Each number is 500 + 25 x the weight over its row's rms, rounded and kept within 0 to 999. Layers, rows and columns count from 0. Numbers have three digits each. The size before them is the row's rms in percent of the matrix's.

# down: layer 6 MLP down (transposed), 1536x192, rms 0.223, rows 458-557, columns 128-191
# up: layer 6 MLP up, 1536x192, rms 0.229, rows 459-558, columns 128-191
down458 098:553493483495480522478518494515496469490497507508515440493495502521484521441491448516471488516465444459501499503512513498530521477463534524491522483437498526508507497494520479496481524514489508
up459 108:518488547476475484528473551508493537456466518468513493529537517463518489500471526516531446487494497518493543547526504560469504510445507469525526473477526488523533542541517485489529487502473480
down459 113:511524467491479480502499505506503558464525505471534513530530504490488502511486482482465471465467497548475549523525486512501505478483549472480507507496525455522501505525461479510490507541515453
up460 092:506457485511495510506467452485438503478435520463471519517467502527528505518509480537481468521499437478483463467479511443494494492489479547494488485497538507497525507464459494513508485481503480
down460 097:506527476490522492519553508479540512529504516464520541488523503509459457466484498511484505493488490515504524475508477522483511534486503528488490505520464471519437495511480515517505514534484499
up461 098:472530501471483519525525491485476458477540487483473470511556500488528501525511510528503516470542458494509500505500480486524471534495482522510569551499541507480488515477528467473490471471554495
down461 103:492469486482500487475492495503493522507503577539465510493464535518508549498503508511516583496485532527533502476475499450508519503487511536499501482500488540508481515492493491474497476537463520
up462 104:523496526549509530477488521507503531504482481533477491485478453485472462469505466480507518521488466532501506536488510534471468487526495535529515497533497467456517538530500503507511459521490483
down462 102:528507546499547478521521498459566475494476482509466507472518487535496512511494504516513503517514451464498472478529566515503543546520494475498470543556519494521494492514472487504456530476538497
up463 094:423470492503502494500509524514535485510540477515482523506489497542490538488507514535514527462500494522512498471514482482566489511482508484465490517480499497505523499506489480462466503519482480
down463 090:499555478523469476495519474508478513532461490521484556512481557479499477480499488496519477500481468497484535523464494443496495514514461445507504500507492527511472486488486528482482496465481507
up464 098:459469520457483535509487512492509483483531527518477534491524494453518510486517500538477484468500461519458522475468531494538486470503507488520534452503453516509465492542503471508456517437506490
down464 087:483498504529549427470479529504495511498478497466558456487476476560527501516488475511536513507517528477531484460505448500492522509500489466451477542505514464459528500493505513486528455562507527
up465 101:500514495530483493484511476479505478499538448505450545502533484466469511503528482477496473472528511480452490489509545491507470519518503508550505469513474477507516475483482473463475509484461542
down465 105:525515479471515524473513494492475534479489449465500489480524505462479504520511535515495495500531484548432501524497493488439480431531521485481508506444460486531521454542460524492510471507460528
up466 106:444472484458538489502481541533516508550553453474488496463499518508465496499474498505523499509538468500486535492492494491534514486463498494494442488488520488472539492508497496468538491532509531
down466 094:515486504492510509517504509479502497460480542432499521534506507524518529499553471497461530485488516519500435465487480484499506498570507513499535521552481446552484522487496520464486535500515492
up467 103:484508477513548512488478504421520507519493526453469465510518483480500516497448492494555508512517512513473528506500521521553505509480470518507486513501479508453473506452537456497497496508529499
down467 096:486476526526523506518529477497529526494500490527498475507501494465491493459491478552458495487490461451516504538508504513479479476509486474499559527497497527557526479539480531516454484459518561
up468 099:481547479512462496526490512512527504456494482521486488514512484506495535492547506512535511458514462514501469520459494494501533472529517461469486492520484499474478517561541504482508473493522485
down468 099:507442533492513505517504505508439476579512478471488512486489514481527453523468518486443502524486528490527517483503509478471466525456491523499501518477476511514492486427482511528470513493473504
up469 091:503527532463498521489522477451536517463487487486486513491508480518484492528467507483497529520522522541526508471500505496506477494535496528555516475499481505505526535519480459509556524455505500
down469 088:489493478489511508495499491524499512517504500511486542491549526437530493473501508527501504514483475492480424536546488521493502511445509483504492517529516525510451445476502524496428498518500536
up470 104:495505537519453510519494488504492521548505473526497509512511518454526540481512509493427512478448527495547492522523459531519503505458470523501533479459515514517473496500494489529481514508498496
down470 097:492499523444542466479465479482495503514510547477485501476475470440483493508531481498485487534515512500525459505481517489488517515574526528510498515560507530482504502506485513472517517514520477
up471 097:534511471513517479483465502492484547549553512503492471511515518502510514522489485501505488535457495501524519444488532433480521517506484544520484531486484479507498480489525490491467507541503509
down471 095:489520478532495503469506454438526482482504502522488497490542495448485514536473476492518480467467505471518511516484527485482502505519490534517485497520471504478476466510510489459513562483482486
up472 100:496506473496509476526507464519478485473494547479493516543501485507499457493490472505525525482472508486464484478482512519477481497440529465520512522490472463464487488476489534516476512475487531
down472 092:499496540494561465475509508435529473482509494480500475492498493461492534460530476531512474472529485512485465514491478505493507493522477479494476474480521509547512525477484495460454519524463481
up473 101:481501489514492530530537494505498470494486511574501499511510495492523499510487537505463522491472520455498489491517499472518443507494510479498480519470526475503483464492523556495488492542546478
down473 110:500504536525509496524547459510520502510442492537489481475514490500464485506512493533519506505516519557500523508477510473562488506469447523505493535500480524471500545487484506470496511429494475
up474 091:546506508492495469491531488532462524499494528507516496504505510472488505500504527495545504545481480517485509479493589476474460487471495519487483529536500508522499511491520482520495493502497513
down474 099:511504492515507475540504485533506465492506464502459494499499477470520569485480476513539474549515542473513476518497504506485516476528522521504516500522496503492490516503464474485521511477501551
up475 096:506527475491470519474539550494524469498505451482490506526502514533469509514492506520475547503494503495530537497499510481501474486532462526502517456485502476497516529529502520561497496463496527
down475 092:523491533519505505518512465522455526499512523480519503470489525531523481494508493504502481495511529494504489528518484506521500489471518475517466505493516503507513434458495490487538504533525459
up476 107:508485505472486482481520494514474509548488495475481505474468527446531522493492529488487521535511483567530515504493496495505483491455511498514461510462497464460527457517489508465493505477498492
down476 110:520482496474509502481511497515544543508445486521514532518519510446502475565510501521459541511531503559478515494523517484490519499516523487478499496482538514530483445513480494506471470498465531
up477 098:490511468470512489499527504467512515481505523541508521506479456508499542532518509460506481475481485485441500501485463520502482465523494527491497499519485512514513553535491474478475517501477505
down477 104:522455533507478478471486491478506545512466477528488438500520487463485495456505538523484464478506501512499500458494501506510504499443507524498497509499492486510457478485523489507495505516518496
up478 102:539517474490519493452486458450493525470495426491516490530514502455471531496558479508519465588478512500475511521504488480512522502512439483535488498515480475493489497528488494507482474478461469
down478 095:469509484525520516547484532543512472546502501516485523513440488501480484517489488519501505466500459510462433480501516505475421504477531535473469465498538522486511493486510521482479511535528529
up479 107:476501492487532461553464503509446488491475502495513530477496530497519501523504485537485512520490543482513548500491504465505477489481496524495508483535496504528468497479501506483514520521455484
down479 111:474497479512448520498545505494480537505493505491539529500502490536503504503477544475504553495510496480493530508538541490507517532521467522528502476534483491531507500524506508459480472497472466
up480 106:491471515496544524495496533459524510486455476485470486496487517533469530483523500534506535526479518515513546500490520522476499477515494435498504541493448450518484524483471480479530444505551515
down480 099:524497519458521503515508538529517528511501554524556500502483466488481464492451527478459496495493536550467494447498526465509457521460481512488513439509493516458530513517474546524460490507470523
up481 100:503470470484531478496533557479519475529511555515479496512444542454537473491529466530485492490506463522493517492486481512495449493504497478494498481498539510535447451540560473508528471473516506
down481 104:544529488500499483495502517510527542517492446491469467494494496526498493499522476492504485489484510529465503504529497479523521524501544519481532520507495501450487435508519497514500501484499460
up482 101:472542527474447465498514440545503526481464526517510502476491496534509522486502551549497509484517504527522467487522539483512507531458520487493533497513516462502498509506529512467490508512439489
down482 098:516501467503575509539540490497443498484513462503535482506542532508539495520493467515511530522536487494501532469521509518493502491525476465519496474492498502529476487510480506448490480499462494
up483 103:516583500506492479485524537452535468532500487509512512505504536543513525450459501547512501486521521480484519472481493458473486471508506476512520513522455515461529490475469504525529477520497538
down483 093:479437487507510505465476468459466519444506452503467485489489478464477460518533518521491539482490458539512456484562508518569500557529529503490435489494519505519468481521508525523477493445474508
up484 094:528535514493479536454523522483508533532490459505510480480511512493467511514491451455553489506509510520492544467498448483471491489473535500523507462497503531469534505473532533526503473509488460
down484 099:507509479517494501508487515550525496468490522468539449505452514519466496442506484500499517526482532505513465538452518527520429534498472488490458466493505467525497523505492465524525480514437542
up485 094:556510494520511488481538497551481525506505527532498487497534542481485526527501516513501541510533528459489415498479460474524498477501513493476501490460532500523501466528520539472498475531502506
down485 104:518533503473517501529494517527477510500461517469476517500530508490529457489554483501499457495499497489479473512472500482468488486469466500502543555491446540504443557453526500504462489530467502
up486 106:492494512461563516508500529540518485492538508528507506526511513469455522522506502470475490506437507501501517467499508517491529492465517464489506526517482445485535530507507495516493480493544438
down486 101:476473537514484528492540508468501496530491495486529458543501501553519495470503535466558534508506496482541468494506499521526503497475508513517468512485512514514501474482489471489497534493451525
up487 106:498537481503484546510493502479464490512496519487484478533472470494526478505506484492530484563458485501500522495471488466501501521497476482497531507459442478513501516498482497494505509509509476
down487 098:497490527485522495486514517493534494476505481486507495483502450478491520444485505536531472515520516510498499508514556510456491460513504466476430480500478507522505554553482515492503515485514534
up488 107:480466507497468503473496479489468530530493485501515509514505508481470501495501493501509484507477504509526501502470481523546506500485524511526544482555478476515491523526516493510482513476451516
down488 104:530479524543531511505470531466571462490480526451489502498507523524492462534505538477499555545484561478518572477509472468514457497451444516502475457506493517453505481497483512516498475487460470
up489 100:446469509514510529518507498469482504469512506517507495485481515509487507517499475541491513488536502529493512489442512533504546479485511504515540506494514473514486536519494493511428513507465546
down489 091:533503514485473493488496497503521521512511504463508504530518529471491497480499569472499493504467480510505535495536468472512480479525475507497477514509481521455491496538528502509522483488539467
up490 099:498524501525508487523547510498515518491473542495485476497473522522476470464468525473489547521479480498513484489473496509487503522463517498541552527551514503520475531472491517515502485522522504
down490 107:528514509494546482496463471483487477493489511479490491464492538503479503527489484491479491525478499469475445495515481505523528482486514496509542512446506525520466533487516508500496531488512525
up491 106:519540526483525524482553469503501472518437515514518514472495500479494501484486491547504504475520487545488491560493475524513503521442514515507488472488492480491493488494542519506459474462480496
down491 105:505529512500515508473507472503494512503477482470492500467491493504491470448499485483521495491504481521504489542535479514481516457546499517492540512549475518506470531508511511505484447481526493
up492 097:503466474476483501479487491507458544482510491503472521506493495441523504495509498494527523489524516511544505477496498517534492526509429516508512475495515488481472524496456448521497530518467438
down492 093:520488516493504521449468492518531465523475478510488517493487512481533489501493506508480515481517481484436494523514575488533511495472560482482521502522507464497498489468499506503524505511511534
up493 094:505477504518482498521514509508512554539539489495520475507522482500469529450516502549500520515520539479480510534488461516526475497499463525464562521479480506538487534521517530510502536488485549
down493 081:531568506453514528485494483500506440521466514507487530493486522497497487521497481476476496473509460503511519453523540496470535467542540486503432494529554484473520471476484468513504471493549474
up494 105:510488500496518514528545525472497476473509505509524485500481485515515504507488461475477541499501491494537503529535435466497510482524479499452500504522491475499523520501498481461466502467510468
down494 083:505532497487507493495467485497471518515473472495474540507490491475496471480508534466511489510524503503450423499502555517501534499469525488493511499495498496520486509493509527552525510544485546
up495 091:484491494507496529493521517505548515531485504522535480498506461475484494504520540471500500517515492460520483461470509507499466475491527531454467509551527504471508493535505502511542481513480506
down495 098:542512503497499502498518514523500478462472521530521507511495490532520527476488517514528523483487507498515584439448484509581530484479495510485539500532525502503507492546488508503512473520496540
up496 107:486496509497530508483549481501490510423450442507486493497477524514493478488501497508472509486497501517550535460486490495471485524543524481493484507545506535472533462521498486446513450543505503
down496 105:483524501469520528514521492523514505474512528490505466469473462476502438527536524489496450537498479506519479520476493501484478476511541494487507467514500514494543512449527489492554520504534535
up497 104:520482522524453502508508490541493521485458509498476509557504561457465501469464510516533530528483469505481533483479550481469481506527515496515473504437491459548499496507447511528491488505530479
down497 105:510529498503536500438483485463521491484477493536516486540500431496472501484561505474498481497488517509538476521513475500561489502516494507489491493562519477480519528523537503517453528522495479
up498 105:466498503484477485494519459543509543491511524502528499484527530505504503484484481523520522501461502472457480489480476526516476515476511493526498452519494504485502497460479502472455496506490530
down498 095:562552485548507520492515525483503515445440491498540480515496512494524515480470515501533491524524461534535520470504498480513479498513493482514504516493473530471523509473513519505499514459489500
up499 110:509504523488495455477530503474512483525544475508478501494507496515494531540516501498480539522533550514468522514464512499503520461495571510514480462504500493489537447513501464551484513467507470
down499 100:499484478505499496528506488532481551480492520494501520471531518512502496487496499531558480456464482516518483482508483517468494500491464528487512480455491533533475546482503508463521462501479482
up500 105:430507515460506517517510499493531507524473486502498522472511505480541541517505469465479455506556494486450487539471531505493470503512477506500469450519457496471480484526495537495522498490512495
down500 105:484494492494498504503529519513493509480459485486480487539523512540515486471517509478505489513508502502523477526511488488489522517530525472526530506484526472480512481503480528504505520487494475
up501 101:509492492523526529481520546460520492540476477517479479489503538500497553536492543483447536508496497468490453510478498512493474491470535532529507512466433485470539509521503524523517462505515494
down501 092:483458480499492528507474498536481488558510553473509466524508476545494489497499489524537502475488516519510516514512504495478480442519414533500504470499515506555503509490472501507524463478510479
up502 100:496508529498483513496509469552473499458490509549471505515492509465501512484500498488576497493512491447517533521495491485477471496520461524508455534473530497473528513506546531520505509515510503
down502 102:538510480506509514480478529496514437515474530526490531521506491508479474496485540524476510455484489518493459471492503537560574504548514523449479506521517497502532493480498517531501488507463497
up503 107:498521503531489478512475503522509492525521487478472482523516492486490477515494538514466499461475522473489508508525511483485522482487527480501476467462489489461503528488522519520500485513505469
down503 097:508521491458522482462508512479514487495491504525513471470480537441513534474508430508500492534502482496521524525474499514520518514529503515506483486508508467523501496490504507511512498524482541
up504 109:452517521505532483519507512475488538528517474504511518491495476478499486504506473506515507522496508463551478491521514525492500466500505485432510516483482462522539512516528541517561468537545492
down504 100:504518504451470501467501532477484501502499519514471474474470508506533521483502533504489480524502468524499489531486489479498473469497463479463481512473537555500466535537555512512468504512503517
up505 102:502506501497480462516510535521520514507501490467516507512541523468475523481510499489534466554476493497496482528498510506468464502515555539505534569511485523493498484483508492504568480463456553
down505 091:572505476477507531488508509496472497522520503510496515463488502512510457532503486534495450513533527459466513483481454492493539500483478486504484482501537496509480504481476488496531508533504437
up506 099:529486503526484505489467470465482497526495500556491514557568502519500507485515482508491513536528503517505492485522499521544460475455516525493518505491495444524518520490497492493569502537489479
down506 110:505506516499536521521485563493491505471552509512498528505504456513510474522501515475500490490490509499511512507448451511479495507464507515435476525530502494490468514506500480514480501505495461
up507 109:514524491463479524483507485469553505519493465506546481488515508519535500423548527486492431439490504528480506478492523480478496498492496504484479502466519521473473455520472467475522481503517474
down507 108:484513534514506474495510524502528524481516538475483519502544523491507466515494483526534513517502519504514538512543548502526475482445470479503477488516524462516510503470558521491487462499583539
up508 099:539479471529517449494481499494490514499497461474484485514490484470515492509511454525492502534473519514480539491458475507490540522451471555499475486523525450508444517504487509505505492523469487
down508 107:489509506530580528462509498496469540502531490498506495493508499534540544486499473507480499495502484528494489522533506542455516461522574501461482534538504493509466517475492512517456489514501556
up509 097:481493481537484519514519538505480525523552507485506547443509495491520537461485475506518464472515536525528550498526502489476506479487480481507510491471480485476532492510519507451514479516525467
down509 106:520477516468472484526504539486503503516531472541470541511488517523491487511468513499502498515497507488534504484538489480533485515498519487497447487535546473501477514549529529479531495547465512
up510 093:475534539525473511543504499508468510468510472504503537439491475470495473498503491509495532523479512548521498526464503466504516495502499517566478493530509501477492513480497526529500479473483492
down510 099:510490511478487494488460501460513538539495475474480489469494547497499553492501487477480459501538524499530492522486538479518497484490503482480463482484479474535514499479462477509519503490478522
up511 110:486472562466506506503461503457535521574513509503478516478463501510492545496525498471525508453485476544497486468528502505433521479537530578531491484472496495492498507519539492513506489520524466
down511 087:518513459536503534488557481541519454480491437518548505518551514465464454459511500534453480513535523450520522504501489495525502525544497485515515506513513505547519510503464483508502491493493533
up512 109:555486508458478497518490467523545511514521487512482528507488501510544488499448472472475489532498498486464441494499519494479484471504523533478487456491461468477499484520469499518514474491491516
down512 100:505495507546517490508536524489456499478472500485508490501532523502485492494522533507517546457496509492498563517503501512502486481472496443534504532528535527497513519449493518479478525492507500
up513 104:530494528538506515527508499445491506547477476466490485487504496521515423454444504503474523491510527482486516510497476531488552447499484488533479463507546556437502483508497505523517478491419510
down513 099:508486525490487533524521541505485449505525514528470461511506557503515508512509508518521548504511486512491458522494507463498525524505525491521497509448510489481513474540447513498501483513483521
up514 107:539476519531445545541524540519519507488480495508478518473505539542479489518484498471526497499487466498472523494466500547497462476494540482506527495492501485483481544481470517510495474500524525
down514 099:515482536519510488469439497500526470481497534540551565481539507505491488536451488464512531495538524526522514524520479477500540520517490530482496499541468515488509467514512519488541526460510493
up515 108:525557548462482479542483513477508447490519477498511472485460501478524513528543522514486486545495458511483539507527466501508512518511521515494520503481517463518507490522476490529540510492438517
down515 093:474490516555518500463544512505486533510517523487496502493489469496459486481470483486501498483492525460531484508476496521501512471523449501500495460533517507471506525489542507482469457532552489
up516 095:494461473509471507523515501504497498508499540461515453532523557496471515481528530497469500487483506500523497461551502461507481495491477501528507502465500523547525539439497486463537476516496478
down516 093:481498495508512528515501519515523476521497487522480516474510474501503514493524487499533539519503478531446439564457520523498504526522529471502497464528499482481487453544528500564466496479512533
up517 103:517471512502529491486475538481477499503565512507515554540551526496473483533528542485512557488501474497553459494516483505445499492532496494524480504487531512470537524526510529482494469489497489
down517 104:494508491527536511487474476540515489509514510466494507523474489504511516479502470496540481510518510480503526521549510476455530478449479495457510524519488490509484493470483489507461483531563455
up518 094:519507502507506529525481492513470498449522506449493491517487460478515503484527490500480481550466523467506527491488445495479490467493567515532496510495502488479477488509523492459504469535498514
down518 101:536509452481489515517479490501474489535471503513493488479501519449475476479483466519482495505500494502452513485513481502547557521528482518482531530462549488520507503502501463511521518496461478
up519 094:489495528517466494499470499528509484468540480523484529517493489462480530515494531539506471497497461524479527537472502467513513515488447546506498492536503522506526538515503441493518501464473455
down519 105:481488504504493475512488445511510519479472477521484503475460502459505481520494541468499508493536487529487516510520491491487515486470521517499503506503550492485517508475533526471506535542529441
up520 094:498484514471522457466460535480525521485545485484515515499506558508515549487490516522559521503501518484513517493513510512472535520527521470506563492519498530487514503530520519441467473516482519
down520 094:481490502517466510524483457503486549538490542495513469531515489477458509486546503498522470504505522484530435471505460481491484477520466507469485526492456513484513498484503504465461497530502531
up521 100:497511466540459483502497492501462505504505503498464556536474493478506516460501486501518486494486525471456542539481474518511495488506502529566485480545499545529539522525446521484480442513488517
down521 108:508498478478478546517505492519479456540470472503508465523469503511550509502502524491530484472519493513523484462503495515508478533473444507564534469478484484491483475487506510523496532478483507
up522 097:484492461501528495540498553488524500514524508523494492492475546491478543536491518494479486501510480516515539546542489492522477492446484508538466474428488492534496529470502512507539517498501474
down522 115:490523482455508507505500519512519468490504476517482503523488520471511481520467483458446494519465500499472535493503582505521484528470527454534443476492494455517504494478466525520513515466533491
up523 093:545500452524504480510502519489553526495497488506502468482521479493513468471478520518475496495520447489522568506492492518480515524526466501492519538486494522543486506511491468496478491509520478
down523 091:489486538465553517521533503531467520487497495497512522534438497491500531552513483512515494516511492489471467466498481497480531498493504483464548520504505484497470483498511517496553498531490480
up524 096:541493481505483525469513475503529517504489539478461506485511503507450482450434534487500552483508495505491554479532481520486503535523500484506445512487472530479478516479489543527482517465483518
down524 087:461522493506511500499491489500502519495496503485488512506505480499484472510510489524537490516508498502503534494462547546528480471504440515507480481499525507480524489510538503466486509510527465
up525 099:534525454502506526504509525483504468462486487485478524485496475496507543513482535421500513467501512509503496485525507482500502471498481483506462483533529512469505452509516456472492509449472471
down525 104:535494511508485516503470469490467514550497479506480489512486488501491494479475444527514514500470478527525511472463503479510496444496466512504489420481497532546504522486477476510474506502466488
up526 094:490502501526536536497536491509519493517537489514505491499450514516450464518526504493518530482484507508507464478516499484467518500510464533465501516518480491496452503542490496515500470478503510
down526 099:550484498493455507514464474497500481481497464481515519509524487503490537473493513498501471484541492460500541503521422477492477507492548516523509509501490471535531471466491513524530495500496505
up527 094:485521499489528476552509490477521512501483499495448458518499463516526545420520471515497467519491506489490510479495480492512510483462490470540484512502480502451476499527484469508497467521481426
down527 097:473517478504479505443505503478490495479511493494547486513498486546504499474510508486502545517507526516495481515492550509465444493505475502471500491470478464505492518486514556509495476463520504
up528 098:528506514496523525499457502509483481473508476511491497505472510454528496439490491474473460516484510506488505521496507466515538503503508507528484519533515509460495522502529508481494453512528523
down528 107:503519553498501504493466507477511480495453462494505505500507476494515496493534507472496476508494525490463491497524528517486483505471544518527505565521506514469470482456568481496511556468477518
up529 103:542489510527512480451528500517565506532469464513497514522468572495472484546555489484530544457509512513506493507502492490481514499521502508506490547497473496499531521506495511488468511500491505
down529 093:520517523492502526512514496485499534515563523515529489498499432538530494488519510511500457541504477518465535480496504518486475502465520477487525512480528508471489476521550490525552482469501535
up530 100:535506501505496514505516439496505487466497472515537535484483494503486459480541467488515510494517526492488527523508476517487474509493460495493505496503472519485514494492494466530506488500536480
down530 108:525507471505528538492516522485530461508501508474508513525542512494489504533509487487484478533497478493519488429461523518515477507519519473482509445465536479523529488489466514528506484520462520
up531 099:524497479468495503513473533474501575543526502500502475499519466505531491507537502517478527500539460459516508545466504495502521498510512534480501474538503444466514454504538472540497486485528546
down531 111:492513536501485490474476449489483481482512437538501495530487462499473501463461511441487487489499556546460498487446524509497483533539493516530494503484497535464534480492512514477503510471473471
up532 095:496527474499461481516523535541506505511514550528512511505525505532523511487473486501494518451511519491493473510488522496521467504494534485522540495479490471495478512465540509488506536522462522
down532 094:495510521505523522513519505485491478544552435494528501491532458484474514572502453523518531556494496495435455485493491480527501491509504542469424475507473471486482497553444505506512490459472542
up533 085:502542509535515511494454485505493469487482520499505423507485554485487531504520528484513500436487499502497477503467518499481508518471520470514506512514510483507524466528506501526505462532478468
down533 092:500505497464505503500542515493493497512498482513509485521500474482473539496502496483470460575499489479466453507520476447525543493479473499470470513482511527491577519481499511470520544521494527
up534 103:519559532472480454519534542527473465491523505474496483501484487470485502476497499510502466543533462456499542465522503468501473520508429506502514491519487529483513501508545487474530508503479510
down534 090:487462546493479525496445461486518513460491470515493497514483526506499517517474506496490504474516518527485469496497494557501518532507538492514506498485502493508499476497486513507476486522498464
up535 098:481469510481488474503500493491500501523513507525482530483500543463468527464500453553492538556496486538470480510521516494521530459481488538439475453476489504486540473527496509536516514512465523
down535 094:499491509473476504461475469525536463501530488502557488474526531493483487527511499462513531461482498522472472465490524514485447530498482497536491526503522557477501522491519516517459485533483495
up536 099:487485479481497513501456488525505478557495562528485541457460496450514530479498445536461504499487474501495538505470507566532512542531465479469513463466471477539499473534506521489528458481529492
down536 089:520487524484517514498552507484490517452495461520487464554542473525461487496459555472529459535530526465504498492499518453518488484489526492545510509515545484442443497466502448520493533527475495
up537 098:506520520481506503491532495496516504478560453483507474478516475515539538500547471507490481504504522483516538442490518511543511443486479485507518483487566521472501539531515473496524461476495482
down537 093:467558512524543558481470506512484443478521493524494502520488456500518527507494458517516482504540472481442494489511537496477496538542498530511525482496488487492492534440532519525481489493491484
up538 106:536494547523510436493505473510526513520498466510503495480494500494519489516455498495519484464538503500521495499494491541500501540476521517515556535554521510505501486518511527531513487485492491
down538 103:476511460504503497526480525528486506556463529510518462524497507465456507515517471530512482519450564533504495506541490475529516507520512530481515506463505520441521472510507503512558455526505533
up539 088:503502524548460514491506527516455493511517440476487492536483467520492494512533498519498529527506504466552474502536497487483583485482498503515486487481505553510481511492533498526471534461475495
down539 093:505495489531505514502473466522493513512497538496524537462548483460503458544488499487501500475472472482486432474561529504511496499504515548542541492552496443475500475469486493530487501514528513
up540 097:464543493508487502524521512513549471507513510486478487473484502547493484497499519519492469495492508491507543446487483475531479500570491475484509472497517536524514529532508526484531446521472502
down540 100:514496490501498505504490506489545496470503465460489500506489521473493474503498543470488516464491474488516500539487516535520543482496524504551530504514508490496503507460499496501468546471484522
up541 097:494503541503499491514454491520508456465491537499520542504481481494513581496531503478531502528492509546524485514492485508503475485437504556524459490542521503512527515478495500512511486483518494
down541 088:504454465501501536505499539471514452474470472508475506476526513533524493469510492504492487486509458448519477539508491466520520517516477440537510526482558464514465513483476521495490514498498485
up542 112:502476478529496522507489495532470528489488533481468481492515486505514546514512476490487465494496492480514492497538485491475496509515500469522563486517558439496450470478491489477475506513482474
down542 096:508510546486508482536531525499503481499499511555493508477494498464517452528489508497490494495516553485477510482514513499490503475460524519505459524482502533496534517474524504541501479473524529
up543 094:498496493487507495515497442484457498473475540496516513496476467512442490517487483493547455471513525488510576527467502487523570485495534495519503459476503491487486518509531522515518496516485463
down543 088:527517541504504501532477559524513465548514487499487494491525511512513452477512468510463521507481474529488479554508477486487424504533488492481485512496492540537481508450492494548521471486497540
up544 097:480554467479501523521459519506508544489539528508525482461506501518492500513469496483489528480490493523482557534496522471491473513518549480542486503505503503520536477477512548483530510530525485
down544 101:490462491501567492508531486474532529449500495469497531500517470487490508500493511496504501502496480524499494501521462493457498540510514514476486481521499531523464522518451490469545489493467471
up545 096:547519481508500526522513491464533495520508511466524527500460495445520479486502461521487506489500507560492538508487500500482488457513491483458447492501443491525491528477478502529478471506503497
down545 098:547457537511489514452485494497445502489458490534529474497491508517484501496551512511497515513498504522506512489508505451479504502470523458507570487523491468517536508549458474534486453505507498
up546 108:476495521513508543511505478499462512480509461454485523492551506498526493498497526499512478542527526493524530437499453492450469511496512512498518507500498526498471498494462468430502528509480519
down546 106:491499530488505465534530477511537480499510478472485464474505477440479452525473519477496530499536506526482515433486529507469488494486530495507516487487495503514548469446516496514488498467494494
up547 097:492501497526474489420512512494529508481526501498535514498509505494497545485514452474492540526512490502485509463519507488499500522500480443546482459497512523458496553530462536512527496494461483
down547 094:517509542532518536528507503557464472480488550505479482512521482520503479503540516489471518520478473507515470468529501494527507488457557508496514483541491487527477482452494480503478528507482459
up548 094:511512482482507485504491517490495483551459518531505486526506481473491487510442460499505500539475465499498539505441502522551490488485504511498455512536498472488526519510487537488481501483508584
down548 090:461500490496470535492496522500528512482518507521485496499520504481512506501535537521530502510511490518499496489529488459490488482492523461525477497517505505500524510502549500527474489500517410
up549 108:489490487538499504493538494466487512505527472507468509467517528441495482495504474431483498493512500491487533486504467547507476508482480537501502500555497475468475441471531495493535514483463460
down549 108:527493459492472530489495464495500536465534528490503523505497483536527487494527516477501528482493502479489455472513469527481450494528521463514493495500491494516495530485513549531494527496478518
up550 094:537494546483476523514472518486494506488457539485513499532547523481520512498451504494488486518538462523465499529510463519502464488517485527533486462539499539496526479524477517479503452484486523
down550 104:520473495471501488459505536534513525479508501488486494443509529506519456458507520482511460507525479487500507521490493469458522443493484495527508485444513555507503562524533498503485508483509451
up551 091:492512482494474491537523513518491506513529514531501527533491485508492504492536504528476493484521523509466478507486476504494471495521491552476463525507496478516517440503534476531544484517531452
down551 096:421469507460517463476540469518505504513480472481461547540484478499525474529490560511483458503498461524509461546519529508491476473489479507512485492527550521459527532556509460463492526439487495
up552 099:491503516488513479499535453498496558486502525499529482503478478492496550500504508506564470522529493510513468484515510549471483524489495490504517495531480519487477507546445494496499478501465497
down552 095:490493518518493495534547544531491473515553485479523476470505548523490466524515533473495518466484537547486538502467510470489495487487526560499511476505527492503480495490512472543462509518535528
up553 095:511507461498529512511502471545510552513485462462491486487471499537507528506445554509454474486532527506463498482474510502484483528521520482489458526527521521467533521536522499497505485513481484
down553 095:451488527508542538485560477493460526501494503542447526508492512481500458505510479510499479486495499487566529511487485511520501490496503468517477496532500511498435532483542513513540525496490517
up554 108:484550499511495464509471489504477486479539456536478513435512469523504516455495509472511489489524485479465529485532483475493489538515501484519503467489500463463537488527487500535507507469507506
down554 081:465442496494523497501523500481510515519421511494509508544479532450524510509497467528511505491489499535531492508521509517517484480497503524482517545500457529512445495489489492447500465530486477
up555 103:486506478517461509491511527506480541492516504484488494518559513446526500543509551487535518522504458502495488462529507469514451489503475497469498493482509450502463529519538509536449506506545473
down555 092:508483490522533473532485503511506491533436507488552549454474499491494470451487480555503511537463517484532533517504497488510490521502505512496496461499454497468470490485467500462524441521474518
up556 097:513490470531490492518466508502526546502554491467492520502508495533507493476490496557521491503504514482526461476529487539479481523471490498452488471498513479509496510477500528502499500519435503
down556 102:512475463464511493492487521523550486515460492529473491468491536505461548500525504488518453531538508517482442493481483486494513511518506530534539513491478528480501533498483523498519529490514507
up557 102:446513531479500520503513499478509570530488467461485521493468518465536524477436514489506462498509487487462503512498542449506477479545475539493542508482511500477466523521536471491529489511537511
down557 096:550441504508501460544523481527498461450546546535499503474515470480512492497499519500512513499453493447556499494509452552530539513509521506446525514555498446511557529503492535493456492489529493
up558 099:505500496480489493519528518498493502509522479503521516498484501497487526518505514493533550514538493537481451502467532524488488482503487457505467495506500547501475474532485466516507498459511492